config.toml
n_layer = 20
d_model = 384
n_head = 3
n_kv_head = 3
head_dim = 128
d_mlp = 1152
vocab_size = 11113
activation = "tanh_gelu"
norm = "layernorm"
norm_place = "pre"
norm_eps = 1e-05
positions = "rope"
rope_base = 10000.0
rope_fraction = 0.75
qk_norm = false
attn_scale = 0.0884
bias = "none"
tie_embeddings = false
parallel_block = true
init = "uniform"
init_std_qkv = 0.0556
init_std_o = 0.0556
init_std_up = 0.0556
init_std_down = 0.0
optimizer = "muon_variant"
lr = 0.0189
lr_mult_qkv = 0.5
beta1 = 0.95
lr_head = 0.00916
grad_clip = 1.0
warmup_steps = 200
schedule = "wsd"
decay_fraction = 0.806
decay_shape = "linear"
final_lr_fraction = 0.05
batch_tokens = 131072
seq_len = 1024
doc_mask = true
train_tokens = 569400000
steps = 4345
dataset = "wikipedia_en"
Each number is 500 + 25 x the weight over its row's rms, rounded and kept within 0 to 999. Layers, rows and columns count from 0. Numbers have three digits each. The size before them is the row's rms in percent of the matrix's.

# layer 5 attention output (transposed), 384x384, rms 0.188, rows 147-172, columns 128-255
099:505501506494530538505474468516507512493520534495519486494503512505514492502514471507537471521479501518492494494567501466543524514513481500487456502497512446489487477457512520507489510491515514511478510499478523505526532463480508521526498505461478503503493493510522527494459503518515447516476501499480511447509493473478478495527456505469557512444472534505465546554515512470446485474458
098:509498466497499535484503506517500477465500529492455495486538508475468466501464496477512523526480527509487510480464534514505509488532556532537508496547453477531510497477489508528522520496541499469512475475512458479522492552544504551482574518488505487476511501536491500495476449489471503532515543532487465516473505482482496485490494524460501490493498493466490488467537496511541510546515
096:501496532497530494503508527541546476512513513496517462513497489468517525515520537471476487502530500495471444496501471477543453505478552491479489516508492495459498518496455482459515523466504487534481493515509529495481521530519499453504521491524534479470458513506510500487506499516513450492520469458492501488493475534540506481478457502522506522472512497464511515494454481496488550487493
104:504468470501490535449525552509477472515481500531496543471529518514521486523494499529489514506484471549534498546517509521504484526506490452551510520486472507496493504510536539487473478542475534454474537510507478507469486489539499488488459522485501480496484529474455530517493531501464444465549557514489481498521478479534516510518537528520497543485466534491514458463483478534461512488531
101:495453508504459527458543449475503473471522452505508479517513490521534493542466500520518498516497495547484527514533515513484468532543485494527541487485505466470460479520495476541474494529457511553484491477514485462508485508464475528485467524508442537493475482520488493465476472506501510534478512494480504453504479505466456522517472461492528514470480467469513529496478509506509481539517
098:498489477500545498511464535481538511494489500483530504518475489499520504482471518521507527471465468503527540488485531523496543530540506456515538543492484492541482506429515471500509564488503541516472537503483558476457495517496469488525524492516502516538468527494542465468474492503521510468482489495503477481479464527488514508516488508504522493534498493509513479506522477504505511446524
103:533510529467506489540513501507507531499506518481521480454482502503525521459524484577534471503476508471526528478490444488524488492513469474536480488494514506553472479516484443483488535530516450484491486500508557480489498498470490504522502423452479484507479518511513509536459517510534510506467518462515507518523521486495496478470474446469496531500499464478525513514511466502514470490491
105:533538506527495503514511537466483468425486514499517533500511478477505497524478489505500505510521508454505519494485511496462486510510519484474509473484494506480522462541518511467505514470526474519481442524514502499484497510505492493490509487476511490498528499488470522501479519490495489530512513512507534503436534530531517528495502497504535520458467470473487495455506480473541511483486
101:491482523510458489474489501476542484530493507494496524546487525508525481501524473556448498508497475467511453507525475489495511503522504529490555500506495509524495510486512532500478508513504535482508493502477472525521515515484500525481499521524478479508471506468497509470522538504469556476505500527526530475526488442498456482510527553534474460502504512480507464503487517503530529532475
105:555503482505482449481477552477572447539510513483529485470478507488479504485513494515500565479477459526513496531518500497498514506494530511485491488487545447493451483476466503514487499510479498465523505526490501534472505527488525521526474507466503455508528504511479494477505538522533466501484518499517497549476491529486501483482488508500511493496493486482503497523485542474487499495528
101:497487524473533537494499505517536509526521513511514506524541470531521478513475535504507515462509501540499525482513505541460504451473483499486489477484498458500504512512524474519497485467507524500490502476516496477502523478498512499483488556501504519476517495523466490492498497452526479518496499475515500463508490511532502527538487495494480486528520492501510494458499502497483492496562
096:497502525486500457479503461504463515490503496520495505493496473496496472508486476480517499462515489486493477531523489472499516525526467492481485497458489485549490532526486516550502512507480504475483484454472483503505494510496499446529478484510521546493537504510430484501484470479476514470472514491509481492450501510505522507501507477458468490424522468482491456489540481514541484515526
101:503513527567494501473489523506494547518468479533464488464497518463524549480498563514510482507527544504521511499525517482536529472557458504474528502519503526494444512464463562481498521524487527504508492483502457462526465512528449464529514515493474514457465499518519517481485452489516524510506506499478504554444510504476501465525522467573511496531485524516482483501463475468516526463458
095:518494507503487487513536457504476552504472520504506497516533486473520535499497535508446522510517516466472458482474506528482523521465535488491516448476523489520525487529475444444511498484511501530515528517515504510510459504479508477461523515504492515489533473498512498491518502456508496526504487480479530503459526539493537489517531489475498482516531509518506502520498507476459491486514
104:457541499520519509490525508524479520494486540537495516471481516471461534502523528491502491497464507509482482502518481482450538501500550518464545484469489453481527494556456502483487470455530540508490512531499517477499539525506474510504523537488477480519458527493523505546495502568484478498519484511511576491478482512494506487504525481501484490469479510473559468489485492526517506526485
098:518545518515542477477501483474529518493514520541465445493487517467522487533501557464480481496456485495499502503442456497487518487474484523530553507501472477534471497497453518466485472490504481490509544529528474519514540461503461495469508514504489500456488471556522473533484535516509502511485473509442481519482485504531486462448466478498461521513473474483485553529495506533500516488542
104:526477529497448513531536532500528485499483500502455518521508484526449511485491498506532443505492574482524509502480483513525541482544531496475477534468485508518523493464521515484468526480473523499528452503481520555519481515466548518459483488494479506479488473519523522497526513489503480492520550499468483503482497466508534465573479488489497490503465472495446522526529505503491459465485
102:529522494481532509468464489552523497532499499482524489476488492472549518453487531505477502495504526502516522501516548519503487505501518531478496512536471544513505547457497529501508501535513493491470508500465471499495538486475483482523495501529487501499498468529550490478498494508506433501509548506474479479507523472491493475454499492495510552517486446458490492533505448513474466539459
102:475503482479536513529490457529472519468511475502482511479515531496495453486537489544533535493507536531504427470519470518489509502573467542504495506534494478517527486526521494480533480484529500529511465511498540452467519487530507503521540494486528498519522473512498501507495505482531512501479446508506523495529544482510501492499488525503507507477481464470443519507471518497487459521523
104:458528492479498477465494514522508518515571462516518516507496538486495483545522499490488501507498581466505458506517502511500487499473489459510526501514431528524476504509491530461525528513498492522525525512549494507534520481503503479483505503483508542479512489487479535519498488482495482526518506465511501491496502464527495540504500496497503475539507497469466526496454497463505533503514
101:504515506484524469527463500484479514539520532535498504504491527456479483540556499498457514490516530479524503525537486504456491502528485520489502501524504491489529501507516493532489524537527503515504556476518510518511496486505488491486513525518487508512538491509505513522476506498522484497494468512529508492428523508543509474557502495536483502536496462502486496493516493481479480446476
105:501526496501541547483506470505489496495471491526509517500479535507510513545546475514499499516506486519488484492482497519511503506524522504473500477528519487508497448517498500517518507487452532488507508485496488477456516517513520489529473451491540511524521477534527500458485458477477504513517568494511479464453528512514481475508469511541524479541470521497479516499512491495531521460474
105:533518477521472469455539510470508488497434490507509493454525512595504482466504506508505481477528514471525497528515517489506490438531477521531477508552486484480492516528489507551444532494504475526526515493451546478523517457540476483499496530489531480495475526514469521471499491487477490477453529508528481491503527516487487445463481477501520533546514500494529508483567522489513520489468
103:509504549519511467499480454514506486477494530449501456511505553504501498477520488497502457493513499502532514525542485538512459486537521504474532494455495464478486529497538539502540460526448506478512492495495504476493424469466481539518530503524497494473452520476496516509467492541448526495534501478486489526470513522496529517495511509510495498518535543493535526511480523494481523498425
105:485500504508517529503492494468518449501482477521463469484518472486481492510495513503531518485523505517484467490494476533519515530551463496554515499460494483492481486451498489476507482500525505448497492503519498500474510530482468508513475489481492490528526482532514504476499549464520534499494466514568487480526497530527521515536499461516484532489486523492506569528500496508465529482483
098:523481476514504481470508538469478522494525530489506528491524520535514484497496493482499450495514514512493573504487521515505448490536523466490486490486513484478570475509489568430508476534467495458493506485494487508502479542535526508477491515526522489478510500508493518484474507503516459484478497470502486498520517557482525481516466516487504511507485473458516509495517491498542499479503
# layer 5 attention value, 384x384, rms 0.107, rows 148-172, columns 128-255
095:506523489467471489510469511534505441506496483498459499481557537507499519451495480556497487519546487491504498523499500512491512472511473538486489492511462495459480504468453508504496481490521513476513474475544479482476536510466524548480513465519513473509487490479526500502483490511494519517475490470529531430530497514512488520512534527526442486505501513503546470539476480517480445504495
098:450516574548523500487502484520492490496475526477471501491516490507466537492499511487488498503499478471522501497503496502519524492510477506529537486532526509541523526500504515478458500504525492526549511547503484485493485496550522469522500483477509521526503514501503506509492500502499550505499507518491469474511483538520506457497452493528500556505547468471452479514501473528505518470528
105:501521473523523547499497537517519534465497488484483481515549520495496497498506499522473507489524513487506558501479451481505488479509474494513484481472459478496479496542523506549526537545523487501514471545537505505503498532474522475478499499465491498501494521483474491467465523531520498553513507500491533484454477457530520502513481531501490512505497529483497555450515495517511526542500
102:527518500454508467477496521520526482506482524471512467509492482528507502504531506528523513505472533481478530475466515503531471503493476468461495513492484491475477490498473481543448532500492519478464523445544453502492495466512476522472511480513468488458463508520452502496519507511547491508470478510440498538530507496520537513529527501509513511479498507443522500488530496504538552507478
094:491460507524479507506489505490490461494507505479494514533519512469471490482473523483489494483525487515533472482522519552518464495480512490448534562476471489480524503560518508497501494485466500492538535522460489516491517498482450470477497464457546506504479480471481490502538514505489486533520466505522427496502468524500508431499493511505500454486494475529522505497500483506513499450504
101:519456481471527494511511491545523458492518494519498529538568504506464519533486490506515507501488461462514514501512513508500493507481462497480510501507529508541500459539517530504501465513499497552498498542517511495519514503510487527492463514503541463500463529484524523496512513501485480502506488526475529477462513531489491491470508458531521500511514480531462536472469518525503504496485
105:483496480468496467516524494540496472521529539500510481511528484515534509513496486483510500505459497502520516533512483479512539482498500514514530502511497519458512527478496498541518517519502513531515505482498477493496498462480504495517447502482544494504477504529551531513489483512492510480470491488505514500491477455529527517527495501477557495484513508466503505494493482476479481517502
101:506466496492503498522513497477490512561492487507506480504569498492461515470519503550538504533481486496449488502507462488445539545433505477526501492463472501488498470476474500472491518500526519507517519538516490500525471511493467482500519488521522470533485525499520489514503499520552512549483481555495518509528535506505482490502512549540487517521500507529500477481550497487476501538472
106:527506537519456471527512492504490508557482494471495527537484518493484515492511481523517488454473514535534486500490441491475507483451462505487477485497505455497471498477511521479469475474488506518468480521508463486499509486501489513512491501503495497529449485453468497510525495470538460494477546518457514494532474487528519512487541494512525498513492469461520489461516495539542493450473
106:518527518466487516486498479504476490455499512497499490551557460505505501481504524482477542469510540477508552496513489520516467473478509527514532501503502498475507522506470488519537497510496514482527511487481474527496481464470502498503540473504500543493503478512484495484516466494512502473513466510516469525461541511494451463490456526459492463538521501516482516456508482503519502524452
095:495513530534475463517503487549524503551474488538505490550448499514447494500493516501494476450483513467488514454498517535523480500524498484509499494489483501521506501495441472546470501524521484514472523520511515493503483445520490508529493542496525528450536521509512482539473475477488506476490519540505526486476506491503493450450458537529456538483477541482513477475466519506520501500466
102:534487520532510499526491532483468499502489474455542536468450493501516507511536495500512490492531481477493451568471574497474520485456474512510465482535471465525477516480434494521489494489534509511502514548482518497476500499468469494567521488518542482514506498494560450471498486533505502519500476514526529481468460531452506511515505499479497507493533507511471508467492508514558498537485
096:546487484474480523474521463462502527481489488506523462496501550480533518479491514462503516538544514511565505538491481519517467505496489485489473501523514479462511528511499483477490538505506497495517543511448501545522489535487511508548455467479493523520512513502518548487466513518463494514499491515458494529474553491472518529484473461477488520513549535468514478494511500508541507484536
102:503486522539496517493495449525492512475536525522445447478474486519521514562525519497528516548497497512482500470495493500462539522536499492522490520501482483536511506560528482518509506492540448491515486489526529496529547487529442473485490506468469508485472484504486518448483505543508477518493496507501474503543499508501499543505500457484493515467538522477487445492505477511494531527492
098:457496508534469447484466460475469510533496479519445528529536487541519491478484546473462462494524503480458545514539505507519483468466500503522508473535482521499484531497491467433493517511541473532543520516565463513509506477468475518505495464506490488487498523541514526510462483482442517480504503521499513491496565501524475513484505507512490505470497462483528486482518471511486491490498
101:495496482508540474535520505487510509510510547489532495502510492486495458509518513478507474543522481537522464467513485523493526510448520519518505518537501538535467517501509475514494528491526504517544496524484534474529482547430531449522476471529516519487504549479497496483504512524491434500545501490481559549523463515495505515503487490555501542516468514489505536515457497526487479527530
101:494530492463484529512489526523506477504501482437525476491488492471480510473484500538481512523500510494554521555537528536472504549471506457531491513491492563513497536483468526509534492506546490530479502503494497526485455507520524509491502495541466494499493508539508525513445492454518481540528517513533506498494460543493485514527513569498503511527478508482533525552532489479467526532438
101:468496495518482489520485496476504477506472534503500534477534548506474509527503473481522516484511496513455491476488461508500503514535474494488537498504496513533477528479485524461492524479487478481453489528497552512487507501487514554497544515481560504488487519502541493552475497486521521462530497531537477494524521480552468497518480490521500441550535526468513469529468455508488513445498
101:506468526514490560463499492532472441495468488490476496523503549523529513500525487483488490480506542453467493508490538505515447522501499510484512523515495481532459500499506515487500514514494549507521493497467494508520503486495498491505461506486496474511502514500495510495477479532455495494486504488460532428492469526493457472526510491470504490538540491492488481509565544514506523506490
100:464506504502525495517508489487489474492508491464498469558534541488536491475513451455457515506475539512505501505490462560489504511485483508475477508523506475492527525506508514474541561508484522487464545501507521534449516494510478491498519480489532510475551457494475468519540498517484491525482501523507520494472463515479473466507521485465475494509474518483504497501546501511482470478513
105:486479489474516516524471517502504480514503517515512495482497486496535527511452511533482496501473472505527478502468485531484517447529498549468486497509501511511505496480544514499496527470499508536470549478514507500488492501531523510502480505499514554498536503490495485497464512508524534530530466483501467493483518511501514530508498518476496505518472506514498489426509479460502507512468
100:545491491510464477507465476525517495511509516515497461525471539491510463410551437509500468502523476488532456538493508462472504477521505495532461528520506504500502513528467504484500504464494490503463483517453505493469502494527505485452463534520525510516488532451531479496469542496522516504472476483507522477497495480515465485544489496518495508511472514473462554494498489472523452504493
105:476480512482537523503504478489530513520472468513492493504495485528514493478483503478561506526485513502438520504495511509516469497505462483474541513491511438489503494505509499467504508507502504494535513511525537471515519481487501502505531450524503473531482545519545495504517531471494468511491500475553486459485514533507497456570496505486479484505468472455491484500526491477496474531554
103:475483514489518500507536516534479511448496500449520498526462487504488495438484492491498510507489495493458527476529471475531506528459541518461505555478500499515479530501506487520499530474508437543501497506531478463472494504494514510537488520497484515520514487457517503464521527469460513478531482520578537485506495508500502533478501533500503502505492456495522512510500553521490522486490
097:522515501483487506496435484513481534458448496488512466468517542519500516532501481514503483514464448519510572511502496472490472508448453514486495480526468483494493536487497509513479530553496491479541479543503471483525475490457512469495486519518536548468527520548544489488525480516479537509480472430518519496516503516525488474494556486520493478518521493528508497515484489563468523486502